Part of a small language model's weights.
Size: 3 heads of 32, 1.89M parameters.
Architecture: LayerNorm before each block, learned positions, biases, tied embeddings, normalized queries and keys.
Each number is 500 + 40 x the weight over its row's rms, rounded and kept within 0 to 999. Layers, rows and columns count from 0. Numbers have three digits each. The size before them is the row's rms in percent of the matrix's.

# down: layer 3 MLP down (transposed), 384x96, rms 0.111, rows 81-260, columns 64-95
# up: layer 3 MLP up, 384x96, rms 0.131, rows 82-261, columns 64-95
down81 091:506433445480415421413548493517377514514463491508519504500464487523524477530452523515471507474515
up82 098:457537569512555531588481504563523498474531511464457458507485499474453414482492469479482440458471
down82 096:485517516492448489474472562468518442474484495466508491459512482475549522504464521514513577526469
up83 102:542512543537548535524487583507522478502403473490491525496473530509482534552486493537507480477453
down83 107:534502520480477589507512493565452517513466471513502510445443583534558477449503483459548561557497
up84 093:391466488427465486460540509473531488525463475451495476509520444458502554480454560461508568603488
down84 092:499466479461500510509459478480510511476425510497535522487495572559495540573525459527481480522541
up85 104:573510501491580468491463485458473489591481529541441437490472487544495452484515452491512509570483
down85 103:463483461444557492518524555514609526509517550450527510542527440531491474570525570526487476457459
up86 083:549482536422594455535462474479505503493515517433454541521498490474518550501451546495490502539520
down86 081:480523427494434539405530456552496516565533504533516613522469507536464508554519495491460512524465
up87 118:458410471473491487524504501463582481473429421425523534538506456445519484475465499462510587494462
down87 107:550471549515533452491474482501500488560387538485456499512531457435474530445535431521497525533582
up88 102:565572542461495475509489491487469547517485475554550508539556465483523494521574499531470510438425
down88 096:575557462512548480498494584490533533492487477488512494450452465459477486416539490475505511570595
up89 105:431415525485530458554496430547546501434496553578524451525517508469497488502487470492476580560517
down89 113:567497538480492468552503493489542537452512560472526458414486460465479533496456403473497494543470
up90 100:507449495470499457504476528557534472500602463558521505461483453499508537521426523545480493512455
down90 108:497539571496465452481446471566528425515491450537572504463564523485518459538594584495524481491493
up91 097:451506464497479543522461476565545474534492582485519488481556589524499480485469479458521509528498
down91 099:492579506541499501447468470514498435452490453462575526471487566469431557465541502502414505421570
up92 101:556468486503539496574507442514499460520482495561506572506460538520489555507435460451475489462415
down92 090:486554448492538498407500569419495570527467539434469455497530513509502487548564494529465529518539
up93 101:551512464511465564544562446468495553521464557460440514447526559436476490516463525473515505594506
down93 095:502473465531556400444600479506469571544524521487569504507491400526485462507513458492530518481502
up94 093:549492503492530540496529404461525517527491497489527466503481498408527456568589449483503527509480
down94 091:562534511503515446564486563500481465551506454560468451470521445470534504459515597471532566468559
up95 096:491444443455445435504540493535574515520570511517533522524491408404454515539473477485509465545473
down95 098:515547475497479482502542533471519491553570483536507464469506501463452451487463527441446519498471
up96 111:623541475520516549582505412523498563562491474468453547461457496443549485500527493484487533473481
down96 120:551501499493533571568439483515379458579484465578490541445468473509510500487472543481438514528506
up97 124:461500519494458543468437579538475536519475520616489457477482469526467432504491448527530522494506
down97 115:487517518450496598518447564540472561527502520531526468415450469509433516482494481538551573551507
up98 100:556503501523574520517464481513490480485519474484467468427495414542457449556488511454505550503458
down98 094:512535536488492549489510565490508477539423595489480518493488471426624472502529527481456427506510
up99 102:526385564485497508436503478450448522543508591495432503441512502495477543505515476625444523503423
down99 086:463520567449504527487485462438413533501449574522523481486525460508562475542468499560453509537449
up100 103:570530557511507507512515531504519528486528504519528499450483578503523503493508487480473556522523
down100 098:460500512513548543521564505518484453567548567458429480478508496520446549429448531464563506498507
up101 097:534471525463553485423525476481467517556502474509470498503530525499546521527483546573443442575451
down101 095:475430528506518515527470543551507550510484429498483522476482561472523497486536402419521478426508
up102 094:489512516481484496565499557536582549501502556506506468522418455546508563543534461516499565535511
down102 092:519534534529542546514456482547417492510552551490484542493441517512491468511507459481563491529447
up103 086:435541497459556544529427482552492514570541537526592520499527470538492571524497506514479512411463
down103 090:431498503487563528563539554504526542504553506536542449477507540480408494509522494395445491502533
up104 092:512558521562444483435568495530557529496490537543562510435472461456480523551464528544482521474436
down104 095:535499532497470483495450455504510520454544503492508479515494504444544526524490544426492495438525
up105 139:595538504466423496473489422515497530557516581463482500538502532483503460529517529483486487470461
down105 136:582537482523409430502560491489494553537500567503530526551496509476534469528454512504494468535387
up106 089:500476471456479463538429564536511466573371576517505482499532509482511501575500503566477433478483
down106 090:464505569471417514488523440555463460567519453485534511497500473472498497521502521601462527518505
up107 097:526447519519493558458505476492447473542447447432537489522478470545504525404470435561511524538517
down107 092:507511469451499478613488536449485527567430440559472486489504546487542573522450461455504464526528
up108 093:512514489480475495497461492407517530422506478458544534523518534505489505520537493525455453472443
down108 092:562458427485528458512557444550515483510466541512555477549535537490478526475484512523572491497433
up109 102:495569514517481424457588496487570472509496555432478583470428484480502444484515480476473512461535
down109 080:432490539437480516483486535510498512494555550494525502444488512542394437455520502462504511445526
up110 090:546516490449487528496510424503488469520585463509448589465458465469581494492539452508485536486447
down110 093:514528542441461592523543455531502437500549437446437524455453511507461506507504450587397500576452
up111 065:491536459486488510521537435477460549481479519542528630463558548495521522469427503438472479496472
down111 064:569491456521579541486513419493551428478546494415481537441505526454503502480478527502511542430440
up112 088:544479523515531478451490478452477469485515469473463506492461486440513452501510466567453455521498
down112 089:540539479526486495485484463542477496475452531543504496524481550510499510529429541466571454503461
up113 096:579528460447501454473540457526463416520524506447502529540489532507526515497558578485442507543482
down113 085:570548430557519506478528486469458420499519547548507504459494494526491486498495512470488520513475
up114 098:521502526473518533444550485454513535455542435519578509422493509482471550485495522495451543556476
down114 101:543542426464523526512472554504489503484481539449553512487490486438499461531518556488610490494467
up115 141:505479483494531504513491615589566542502538519471529458439459499490472516512516483482476498540519
down115 128:481482526498526474391499563517524440460470504496574484435457565481511526494534518476550475552507
up116 093:413505477537501524465466489508494499517459450524562533528547475460489472490410496543479475498478
down116 097:507473503550489515521518541516507481492540465472458547493411500505423459518484591546538526493498
up117 084:504496457487509495510508465496398505497422493458519441561560535457434475474475550451472499498529
down117 087:469487519493476572585515461484427431444513535560495549563448575483462597524545535496530446509470
up118 111:537528533528467488460496461571555614528481567516522483456361493525513527515576539491451530411506
down118 097:496452488507534524481541474544487518478506492482465484426530460540460528419559464563479463544553
up119 098:514508467540548440494500508460413471489523500605461552474505477494504582520541450586480543466461
down119 121:485526492512516497532505532549483458549467445479493501459493499527512552468515419607505514498466
up120 096:459460529492470481507485537548448437512453512486471528502454420435519428508530445485549434507491
down120 095:519485463546516517469565499538408541433503516473498490499450574470417490504585560469478463567509
up121 102:481514485517542468521508494558513482558462543588547494455518439472591520464503515451515531379444
down121 097:483410523464543447485502497524503500535515567439425539490426503509416455528507473546493546551535
up122 077:528555472491565423430452476520471500635543495501517485515522504542479487501506478453526536525502
down122 083:504485514523442519481492382496516478501526501549524540481505540535464509516543499474502536472486
up123 094:408439442511520511584519496534526452522400480473551568524567496510463505552434471482462510519499
down123 090:455477477532546491464552531504467496485487576476580521525481530515511508504528503529575546531534
up124 102:492509538534423470483495497491537529581479473509524566465464471422573494500467526480468557429541
down124 097:512519505514466564501571459452457481485511465502462469543496466498484517548414454614561488505467
up125 108:465473531474514532517523429485478500527445530506513514476483569431497465482423611504418535520532
down125 107:513463537460510539467455550456488512505404560525510537434512448479491506498463517468473564554516
up126 093:517536572475519449414556486470494504510491615501538419566442557517489455485495534516487512465483
down126 105:476532513466453514478553494525494472495504577494382534491473491527508519480478473519509506520496
up127 101:538485436564569482564435389475496547464482573456531529520519495542540482526494472474479489537483
down127 105:498491511532436483507439453472465575520522609498454528549471461535512450513457488494476480548510
up128 102:554490442541490537515480528534511510466491504464483578513475512547496536412551434576501503539467
down128 101:470529442530580562442458480507490531492505515513430470491462521492513536496469458506505512529419
up129 087:515546504479459517453481515491529462556481519628541478515532543525428447548500472503495500442478
down129 092:422493530543499488479529502534551531486477499541506460489427579475488545563488453474535505522497
up130 100:557526425484577466467435493523519497577474524486535568482517499502471444488397511523470459497486
down130 103:502532488495538514540509510494484493517523478519551525504527499530521406412468446477550512441513
up131 102:448496513523490456431615462506509522491552546464464511492573495441434481544469423473500510523502
down131 097:534527495472487489420603470517479448449592552486479468451528541467418486512540472404536507511483
up132 108:555504512506477465498531584515528450482460496513595571396479439440504567556454459475445526527558
down132 113:511570535528433537513543476518581426493503432520502542536494517422460528487508484565403466478507
up133 112:507458509499537512506485514445423491561484548494505536484462514539466478534485452475500556547468
down133 122:517554500580550565474556478473511515505481497501549484511440555443503551460516524457462512399431
up134 110:546518515524484464463549530448513531534452479458484541514566560593481470456518483516524479494447
down134 111:483517532496557473454528567533526525514513465483456505495536461507526490496428527519522523410519
up135 106:536508490454537496490453492541520411538472512515453527533491556467505497536520485539538467496437
down135 105:476494452507514538505464526555516447588481506506545561405462458488507479517504466502496476500463
up136 097:522499474513434457523508513510495490472440549430560548433518533445548458494473442503459477542499
down136 095:473531459493464447527534495558526474497546512515509539543499473417549520503474579518446489466501
up137 108:479521550476493549449530413554458512493464553429509532494488515547507493545562446501491457523467
down137 107:550539470477537523529519399570404432499446551460524527499517427483450542490509486537428492488532
up138 102:432537540468436500452446589570479544523476499489539539521502450568502458532476487487574481500468
down138 103:511480489497502477475478476476527473513531494476436490403474547488581479544452463481510486497508
up139 113:462478556425460463506437499552516499541548490503589553469451381529463417513454515484518573508532
down139 104:518502582480462420523465504541494561567543493467487526481463431507488465475538448480536533477494
up140 098:519467478491460532510576504495552478419455559454494514445424477576533452478465544411468547459463
down140 101:461444494430512481578497442508453473561434515495514434480504498552536590441534516440529544484565
up141 098:508487474562463533438541541460440520460525517550473533482527418504515537506547513536507459571454
down141 089:505503525554494487558488448522566475544507454433559441537468537464574546532503484550470539454462
up142 103:539429499530478441514495495501473551562505555507480464502506566487481491522474520505488543444480
down142 106:470501553419506493477448512472536452446476496536562456481563520474583538491500584524478476436520
up143 098:479500483460567501477514463472514609543523583434478483517495463554484533494476537425447480474523
down143 100:481486460488546494537468444549487545537552524486507444476530459571449577504525549444511496568585
up144 106:548522502458504457426476565445496485431477592504534545467534547503526437462536513465509497546469
down144 105:538530550513543554483528529587499533449484526452509498451519538513504545482548425443499479571517
up145 095:470528538472483509471432538526570493515480500522583502461549504469504572557494537587533516540458
down145 111:504557545443516524483403525579566489489534462496573533484480453428563519514553462517502498565467
up146 097:470485539531483519553485495517554446592543457520500527540448578506476520416481448500539475420478
down146 115:482460478511483504560514551491473471523493454566494529501511499458477495507512449487438434544526
up147 096:575445472546580496510526513499476445505573449529459483497520541488487499520506460532545494560427
down147 092:404457519417416538534490528488564476479492504515484508496508478605569463479562532543485470444557
up148 086:448465566481500418488506499517498522489523516546553405543503513461448477530518495419461497421428
down148 088:542461505484469467553479453414449492425476572475585479505509463508500557516529475508557473605525
up149 097:534537541439473536532453552505542475463497535533404505410532411511484503546462450542485499473514
down149 096:463441511501511541465526411498478471490555508535493501500485484503504563554508556484553404574490
up150 110:567519498541455478524500569532482491520383547383492464529466502433470476471438493481457492476492
down150 109:480501484447563478450528500480485512450476494506465462497526510539507529454502468509436487516458
up151 093:487422460544495512500482511539548477490500541480522470467559450518487451535504483436455515482459
down151 092:497503492425503555492537493526403572561471528496536505407459429462520463551494482479464425541483
up152 115:542435585456544552570466544488568455552455494498513470513476477470494505487446475501514549519511
down152 103:523440503471478455545490510494538442571466472499436525499575448478474418475552514517555523518429
up153 105:443565498506528539541504515514557621478497488475519488499536415538535506525595491526498448541435
down153 101:491463524491503518509531494491457514495513465476429435459546486572491548432460486534475509492514
up154 111:447494469467437523497442529520525511497567448529414531481556484461503490521528490588511432555544
down154 117:474441534481512481541511419486399515443497531512476432537550497534554517502570526495533465559472
up155 092:442522543492529471414489580528567470551511446522575463435508464454461519461502540474416498477491
down155 089:514453527560488482496448474496479569513542547489490545499519450621530485516482402455528546504488
up156 094:486474460463538477510492491523539553499457538463554508539568511441484577454481566551426477518555
down156 078:530530471472493536489518471510520506452506503509538470526510501482490514470472533561433475579474
up157 096:534522552506448563481473491496447529522460569604476480476494569467496450500460498518545531508501
down157 094:434514487601569531471486483554458591552463503440542510499518458467490503522525488522523512525529
up158 111:557523536540477428476476421444465567558495590474534487451538522509513437511509513503446512523404
down158 098:489514454497499442497524468480445532548489550468537491538538515480478413486492463530466393536432
up159 105:543488540463582535459490537474511554540498483502485478458513468470468492461491536532496477509490
down159 103:506446473501530515533432518430520494465487548408520542527495522566518461440436520544537481474498
up160 115:523496525519575493559488524579519518466539478427562502470395451567504499575495525457502514499524
down160 118:437466472548464454541493488461511563493541442528546542516447466528473495553549458446550474551535
up161 098:515543480547517520550513477527482549471470530412520525530525532473459426469454517486448560471546
down161 088:588484470460460461498435509496432542602537464556477490510542474482487500553508527468432498493477
up162 102:486527434467539429439486517539502447531520522549516522517514507432496435446495506489465446497519
down162 096:418510499444435516474589508555504484518537465520558523478450541574500526433545499472497515525473
up163 110:458469467496394446468420544516521574472495473482520506482520440528453488499543508473518571526513
down163 101:597493535437452481463434569553505568484554502526521471462514513422477483540504461408453529484518
up164 098:517488524488479527503496606486449516563437492561457599409476435511487456531480507496439443522473
down164 095:528518534446512515529448564509519511567476451474421465461449486533544438471506484507428412471478
up165 100:475427458477442537536515418453515459503561459462447542515506560463433498589489479501516549437508
down165 095:529523538497488411404510562493450543484532484451448506503465476541546520459480475492542518446443
up166 102:443490501438475472482472515553551513481507452555574558543504445466524498435540475497485603543539
down166 111:471525497488487491572445460542537493516475480506525465475439516455463509543553491519501553558509
up167 097:545574566490567515467469512584505485533439524419508475415525497427514445516502489423492467535471
down167 099:452453440455519543569495521565459505497462433456528526498427483538528477548507540573517536515555
up168 113:515494618484541477417500486465426426534448472519512433450509467454481470470460536491446522529536
down168 108:450480511460494471500469507581450539541451516490465481430508492486427482498528434576483502530556
up169 099:421557517455505606462545419436487543526460567491482493552537556488464443564518497523471506461480
down169 107:587452548576561517473433441535484476509497425505482576478444536456458587486531451535517533518498
up170 099:487500567478541534487496510535526572447503534476520454506445453489497479546550596505539575545390
down170 100:462421477456505524484527560428584472438504564507515462490486490512454511521422467563494515465539
up171 109:536518536544416483513497492428518543489553557580477546524484458511532491507528534488462559412485
down171 100:499529498453517443438408539551507490507550476490452504512568502500453458489510590464482496464481
up172 091:482533468471510528523523516470485462546525468532521541490513557563544515514505580466472472503499
down172 097:586516600540519500548455502511456471568461500564478482502461457481476557485535511490511474458566
up173 068:432503483453487500519470445497498483534517403482476535506561500581441544461451437493551486566475
down173 074:505504480492524481526517446513523381511495448423549545467478469555567506489508439546478503492540
up174 104:521607471487515462456529491455551530510523517524497500496488529503456472431559525545427573515531
down174 106:528514569544460484515462534427511580517484498496491471421462469475516470486514547474469456508472
up175 085:510484517534475470470515481502457480486592523526499460467541504514453525493544553606430499458443
down175 097:505471503547574516514452465493452465473536434579542447497511510474498543476463476495497494478518
up176 107:413530526513513468478462602504560522497458514589503512488558509478419512540476526504488527462499
down176 103:487539515598505467490543473468575528527408555490559502483478538527474469550467455524464478558445
up177 097:516543506474504502519433539460552572518539435516493472547444419473520506546472483530530475494463
down177 093:437487457550465490552565436458476484505516514523546562599532513497443510533516507457415503465499
up178 102:460455475479538431511441509549467482522460526467523436517534449513501492570387483443493490585527
down178 089:495552510476437516500496451432479523563514500533520460478641465513542456584474542499448518474523
up179 099:484531622524527478531503482445473493529543463504515514509450619503566468533497439556427462474470
down179 117:459500524530571506509493466538527558476509433497584490502485595424483516497542492532570476429516
up180 100:497530521485479523453496444488460474463528469442497469480485616453511469544537486520495499522489
down180 092:512514458527542447489536475543439475447501532495462445496499490430528425543441521517465519542523
up181 099:434552472470443599459543401485514432454530470506446575453592533457478530487562488538449466548476
down181 107:573527557467500463433525543493584445457479513514555517489529478549451456516489564504473596515440
up182 113:537555547514481570453440495442498441468513422532414561493518494423489440553555445554433540476490
down182 097:522455496525494560488504430538461494497518489521472460467521551585540504488498501480550468547563
up183 091:500468503494503513498483500529518526490515512544563526535504549491556450525472618540477546466485
down183 089:467553499505502408503462497490459504466461504448531543438520488553432582462520466517466590582519
up184 100:455460519448474516381519505500481513489425484509492491522579547464430527449519530527587523492507
down184 104:441441439481554509504514499454556493500441507508474500550507509459474535467524520484611428527497
up185 104:436574545434514451547536521423462438422476432551500491549502489592436475506548462473497540569447
down185 099:449443477515495514420515486600496552477542564488508458511494583503514531437527497512510449457546
up186 095:493461506489501421548510514510484528531527479520499512496554585523546507482508503525429471516522
down186 096:569431530569531448527497510481499505573562427492477533376495503555501435520490508518492488516468
up187 101:525509528507486514507470427482516501534516515513485451457426507572492385495574475472493520517493
down187 091:511508550533506458499466500538473487536516525466451482447444490539549454440554469527464498559476
up188 102:402497432467519503481494541489464450495444501461515600569593510489482567477446566544448496489526
down188 104:495535526500500546501559557509569438438454467476439553519494500476443501491501548439470562464478
up189 096:480528463450507538468479477481476492530500492493476511504513428452462462510455526517516547500509
down189 100:488444508444529505476455517509498531454453521442446546477469493536480450514555505491506552426508
up190 095:476478528492502379491494472589486486585487490560486484510523425507504522472503519456526534458456
down190 095:468490486466441477527485544553501473505422433535489556457442616540423551460522473526564484574438
up191 107:525446490500505448528474456531474516584476446468522464584470573516493546473441543477530496463486
down191 106:439481475441530494513575494463481555487548516527427465486477499539517570535502456455525457559461
up192 091:543404516489514548514544472426483556482505513423493469517462496474450478547561495413512556528504
down192 092:486448527554430516560540464530459457512555553523433499485519568509516456520460471479500507564502
up193 094:543507470574417490480517494513477571540495527531515429544425536493396496519512473504545491459520
down193 093:516492534463496519537505489459503493444510491496520522537497594471456504500478432483477501414450
up194 091:556532478503537488509497530458456501466487491539542509504488495570487524435486413570528489555464
down194 090:521440571460446466515501506479490502477488500472457435480516502469493496499526599424478452436496
up195 090:495507564538471446451428436413456467508509413459458544517522491476483457611587522544527515569443
down195 095:416485472520505565500459479497515470538512428487478509500502485517445537434471596545496477473543
up196 103:499481513474483484507507537470495491504534548515552488532504489537562522544542448474499473464424
down196 111:486514420410449401547486496538551483580600479484502463537488468414540512474494484480440478458512
up197 087:453531501524457507524466569471506508450465518572434572543555488481502549498501466538472553496483
down197 087:498503492579496545527452505462453556467459475482480511527515498546521579501509525501472548419460
up198 101:496536476512572486475497510451455466512493485552491527499519474527436501429453493517454511555488
down198 099:530429442552491564482555553525473478523466532517501546510449558492527500491467534482513515515446
up199 110:409522489437497499432460502518550516483610469441538607541524474415493503509483539523497569462521
down199 116:442384530466562467468521549564455481478459521509483492518553550537473512484571480467458561541574
up200 100:467496441440487495535521528510520504542452501443511540477471551498490489494372578461444507468478
down200 100:489476538441491470476469482501513491512559555430487550539425517534503533549473452511445496496456
up201 110:500461536514426453481499486461540497531442492549586502501514535528487480519538498486504476518544
down201 105:468509566486458469465491514479593511497462432465570523490443488548504487576465533575514509524462
up202 109:461508479427426459412542428491519455495580551515504559505497488507545508508503490442445495461455
down202 109:512492521407491527498529508504470488452501456527475568565496482519528535497513439490479438463507
up203 113:543524532468540508456482455501481437520520426434482459395521507549507479447517508539462496498490
down203 077:516549534501536485522410462508494474501471447459481473435464508538490497443495524553443463523441
up204 091:492507507467429464478513468507497448515554431475478529545436524511513424575466454495516524459460
down204 095:455531473537512549549541474433517451497537491524536472513452446442512543567477494579506519498488
up205 099:514544588538587480512479492466478522501511516492526497572540534495506530536450525458475490506540
down205 090:496538424509518516507434421488465505538523471491527575473544468489519531487495515571549474475507
up206 119:537564452546406404493546556471511560482494546510503471572530522473476484449455563511530462535427
down206 112:514511504436487442440579561442579546466468456424525446555540509478492532490460546554537450509425
up207 096:491509521450560500473471582571497525498483544478509481521498487469571525497431540442525417502498
down207 105:483574484539436581482535485519556562448547532533446499553494513513441444525505490482472523521513
up208 094:426514491447492499468585535484507437519439521450459469433512516540476496509549451507563484589474
down208 116:456501529454519496480531486524493444519520489478458465493549551554470489410541407483559477500445
up209 099:456464488473508557493498531473531559423462495479473524467504556513450455520418499521500583514555
down209 107:482508480463528481498490485548462492489458496459521476469494496489545440551519463535492540510570
up210 092:510456489470491550439467543463535497550515536542524425465485464477529520496564524441478556516504
down210 083:495575538508500500468479559457478503463485484410576526488544535572492468484525475549536515456496
up211 095:489481519515472548513481445472441540528503530508557509515514520551447426442469437516441453521455
down211 100:511509567518491574547440493521529528539479515441591574518470514557532469468522408486503469553424
up212 098:561451455448474476537467548568515429527462526537534450470569488523450554481454534484471542474462
down212 099:461559506574466485557507491481488578507525447563485477507502497473511452563579529527529452484479
up213 091:505552596551488541479509493550541501514491449473455509529500461469507471546472536466558518458485
down213 086:514463569615482557479522508471507475520500485554451486527460458491526463512533529545460482578469
up214 095:455498542511539501496440525454557552512474443491444564479598547500480499488429548465438457494464
down214 087:454574509538455520520563539428460557479510518572502504421490560533512488546521425540469492584487
up215 098:445495501454496478469429530514493607506528410496501540528572451498490489515431499519543521459537
down215 104:487482516521475570510438459449538441514523507498567527431580474515493496487576458494530574574437
up216 087:526615549521545471617520438482497595477425519536496543469550550495530466466487544467528533517521
down216 096:466432493560500520558432464468491466461528454584528466460521456465581502449511506497526503549557
up217 114:448504502485481509450468481439450445392496535528466482525531465528496542484456476596503582529498
down217 117:540498519506565569484511454511522454457528538529515467459525599516543542509468563536508492546474
up218 096:493589488482507457546534523508477525467485511501539479529519387626525476480438560494506476543439
down218 094:518531481543572509514447510493418516539454512438422471482497408545424545494445508534436443465483
up219 113:478511504463424499501548473420539485508485562561537495483462486406469504562536510434473481468446
down219 093:528499469442414549530550532539526492477511519527440450559501477465541482526474523497395500494452
up220 095:503516544523595486530501455494463534536477554484467479568431465473505525523454472576457520442501
down220 098:498544549552552521523507460458524494489525470512513499556526468526478564497550450428589436565434
up221 103:511481496504496506485548472513441447548439490514486480468540611472441505435494462455525492509476
down221 109:504474489500517498521550485494481499546444470530504508450549609445470538429523471501593474581491
up222 098:508570498511529482500542496481467463512459479414458502556428473562515448527416511536467497524476
down222 097:469485544504556566480565566568487461467423483433431530465464504552519523507446452508524532541500
up223 087:566546464490493496488465541565460447558485519478501502515471502515480508544487478552494461513435
down223 097:454503487505487465479486432454535426452560471543452519439515500479538522451484545473506548517503
up224 099:479515403528524525447504495450485501494510561520426463543576371537525539515464433494499562531452
down224 091:487469544446539457536498480525513549520475511480531467437522524438529487516532569496492482517569
up225 103:519558505520450535465502483541477527442504447572530493493489528472481538500507530442492543528453
down225 105:520524508551549495433512448471524484511458498474493483462486549450598521489519537437562439466473
up226 103:488480471499499527459500561545383528513575518576524579422519453536529504484564504508505540558486
down226 094:507580599425568440491494532452454515511520526538496492462450557506568486565491470488543475483475
up227 108:484460569484422525433475439487505580455526532526475509578473498528507455484463473520511519438448
down227 103:492550478486436489510496485505470536485440443504489509548424507474465564497568461520494534452492
up228 116:473446489569515506570450542493488490436537472524469466565477503547411445494540392517507488491481
down228 103:534503497457465524524499589496548492509540530446495476563478529480501428430514542528464512465516
up229 097:433530579455479517456431538571462565494532533429506547521526503499542514511484446522458551502429
down229 108:494482468549544522485493529491524491502505447493505488469482399532466519520524484523451614457472
up230 093:532529425441462435478461472500577482463575566415520533542506516458490538495525504503495535481478
down230 086:576479480456539465554481487477580462480551527466512485448538423467532475475580535515440455513558
up231 115:460599501430493483525424557511525605503468504549524517467521517559508496553503492458503538512500
down231 114:486605522591484545551488409461469504522510501531464583407486490507530518483512453473532526530516
up232 097:509501556485512474495468558483466527425565494419505492587482502480482426500504467515521499527519
down232 096:499482434467510585559546513487487461438596492457479471557503533506486505516538503503538460445474
up233 101:470472524470456528501537516552509529449572503522562476560441582530473468466465555536514511466528
down233 089:470531555445469470504493531554492461515563523514575462532403463477496478523472565534491531517494
up234 095:508503531522500515495527585500509580592597513507551518485476530459548562504410524463456519517524
down234 099:528461499454554545495405489469471437461521511544453445438532500495444437473543508479577490472526
up235 122:488568573496461474512450478538541512446526548496496528514503485396590484495524590497467557493547
down235 129:490525529486465483470497491523543465441550543556511476565446438446552530525495456460508523541486
up236 102:522534519486541471546540525456415594515555542536593517538439536541456450484512493538564541432490
down236 107:518482517422549525525496509457419516515497511483546484529469459485430412466484501528572478445482
up237 113:474516512433551444459494508506529481479516477531495551401482552527528475589472554387486512537475
down237 112:491491491470571441489488482522585441397511470474479541479507493494479565498465531530487500516467
up238 100:453483505546477549473463503509543500545467474423522489426478496452464405433479502550471565598505
down238 099:455485420425570503555485498536557494482543555534488433510507425477502540461493468534550438464466
up239 115:488491489569501474520504467501531544551440480480514525448515560533463512489444543475430531475524
down239 128:486499515470516404482431566458565582429514549508520519488469528513520468491515458544485564508551
up240 096:544490525526513524480499511545520503469494521488417545499514465526476474437537511491555500586470
down240 094:558605552462425484507489554433522508512480497539501474529475494510513465557500564511442509529464
up241 093:443524520518481482516513525538445511432538488531488516462494437530539446459503435539480522547503
down241 095:513541461517506477494498488507503576478494527496401486509457484482510426484439529452552463527512
up242 094:498445475432473462501500495585529553534522453401535471555416506535447539529528476474564573521430
down242 094:505487446463428502460471506532541433523519511521531521502487537501497515477512539530482469425516
up243 098:573541488466430465550523505483528610572520426474522548526479498455471495544560492518456519510468
down243 107:475484569469494581560486481572466429484521448529468487492530501485492494465461529450516507471550
up244 108:496554496483441558462530508525452521516397500478463497460532464461513518531428498485475469556461
down244 091:508480526485486505513489445593458461499461490457508580565528433490512476501562525463456515493498
up245 094:477478537511464488471529543515463489500539514525542538508539495443573516536525563540431477469477
down245 098:506466467485484454506584487457454526476510523493526561469486503446516444548534583475532435516523
up246 094:541455528456574512519486496512456532536546492550454554453477495461529458511448511467443537551502
down246 095:492419534472539553547461455501554534479531443478489469459490520509538497421489432508416488470503
up247 101:545500470446486506445505482481465509453526542480513546433498519482500458517473460594467557442469
down247 107:494455424512553546503485489486419514449528534526491547465525468514482499496497576562423512511534
up248 101:470522496505478501447536502557434528522439539512538537508496567452476511504535554445449529506456
down248 097:500473461459561488470476445432496483448551496444516451526524507466490515484399554500604479549505
up249 087:450498511586542467503471524441544457542512455485560520499409521479428519463496532501462548479518
down249 095:515470456467510464535526501550476483488560512515484477527452558493540544464504494496494449555522
up250 101:543476552556458465578479498514472488413503583556489535484486522477506538558536487574474511546489
down250 098:534541482529510516575502471484476552530526472528456504475458558544510481471486501546463502493411
up251 093:436484536486492488543493498448542491432461511514520497457532483460467425449520441449530527499486
down251 090:495463477465480469485495493514490509565457541515487522512490459462460509488562534435492506453572
up252 090:504527482492478545479573500492601537532492609481556487486434522453526518438518496434537532482526
down252 093:523489538476437546558433466552516497510533502566442548445450427512512464536494430584575510544497
up253 113:496452558558607537516471441498456460501527558527499561423527426478539524543495507561456500568512
down253 107:478421529461581495537464462477423548580521528465465500500527495531516476491516455525482527497433
up254 070:436444519454465511517623453471455465495549521512548503531432507575509461474457471498522534580476
down254 071:505541544481531516498502484460500446520509515404458493456457449485461459462559440538516503564503
up255 113:501542552513412441498434530493528481449469460578501467520511552437456522477566477509522502556505
down255 100:557568524525454488379439580482495516580437479518515514477550499432457483506500531497561545526483
up256 111:545557457472484542480477572448493473453456468454474590552544528467448531527490453540522573533496
down256 116:516446451469477470474438559553532534465516502455582472487529499455482524543512449466487531503479
up257 096:525533531461424534454507480510472602487469490451508533552532412511498479585422511502555504527500
down257 095:437488495532497516544457466504506509518447493559462508481499581554530528443523539487507520468469
up258 100:509508519493496501587522519445506526465493522500537516523442600460476502446503499519501443485510
down258 099:441504537468497494489441537533494516505432506472493565496502497457429526458471535459496461507519
up259 129:493508437513538482612518491572447533587414478496542538451540556494505494514481460398511509539560
down259 148:541500443517536531485450509566464560479470461549556500424537454556411581451539379511458504510530
up260 103:496484487453483520590481504556528583536462488457509517499560509410459540503468449551469440531484
down260 091:468531591497506444541524487498504562524471449444541470493611517520535551507471489480494527487461
up261 104:536512507465521443520462524460499524526427530535518469544584555494502560496537528402402464453540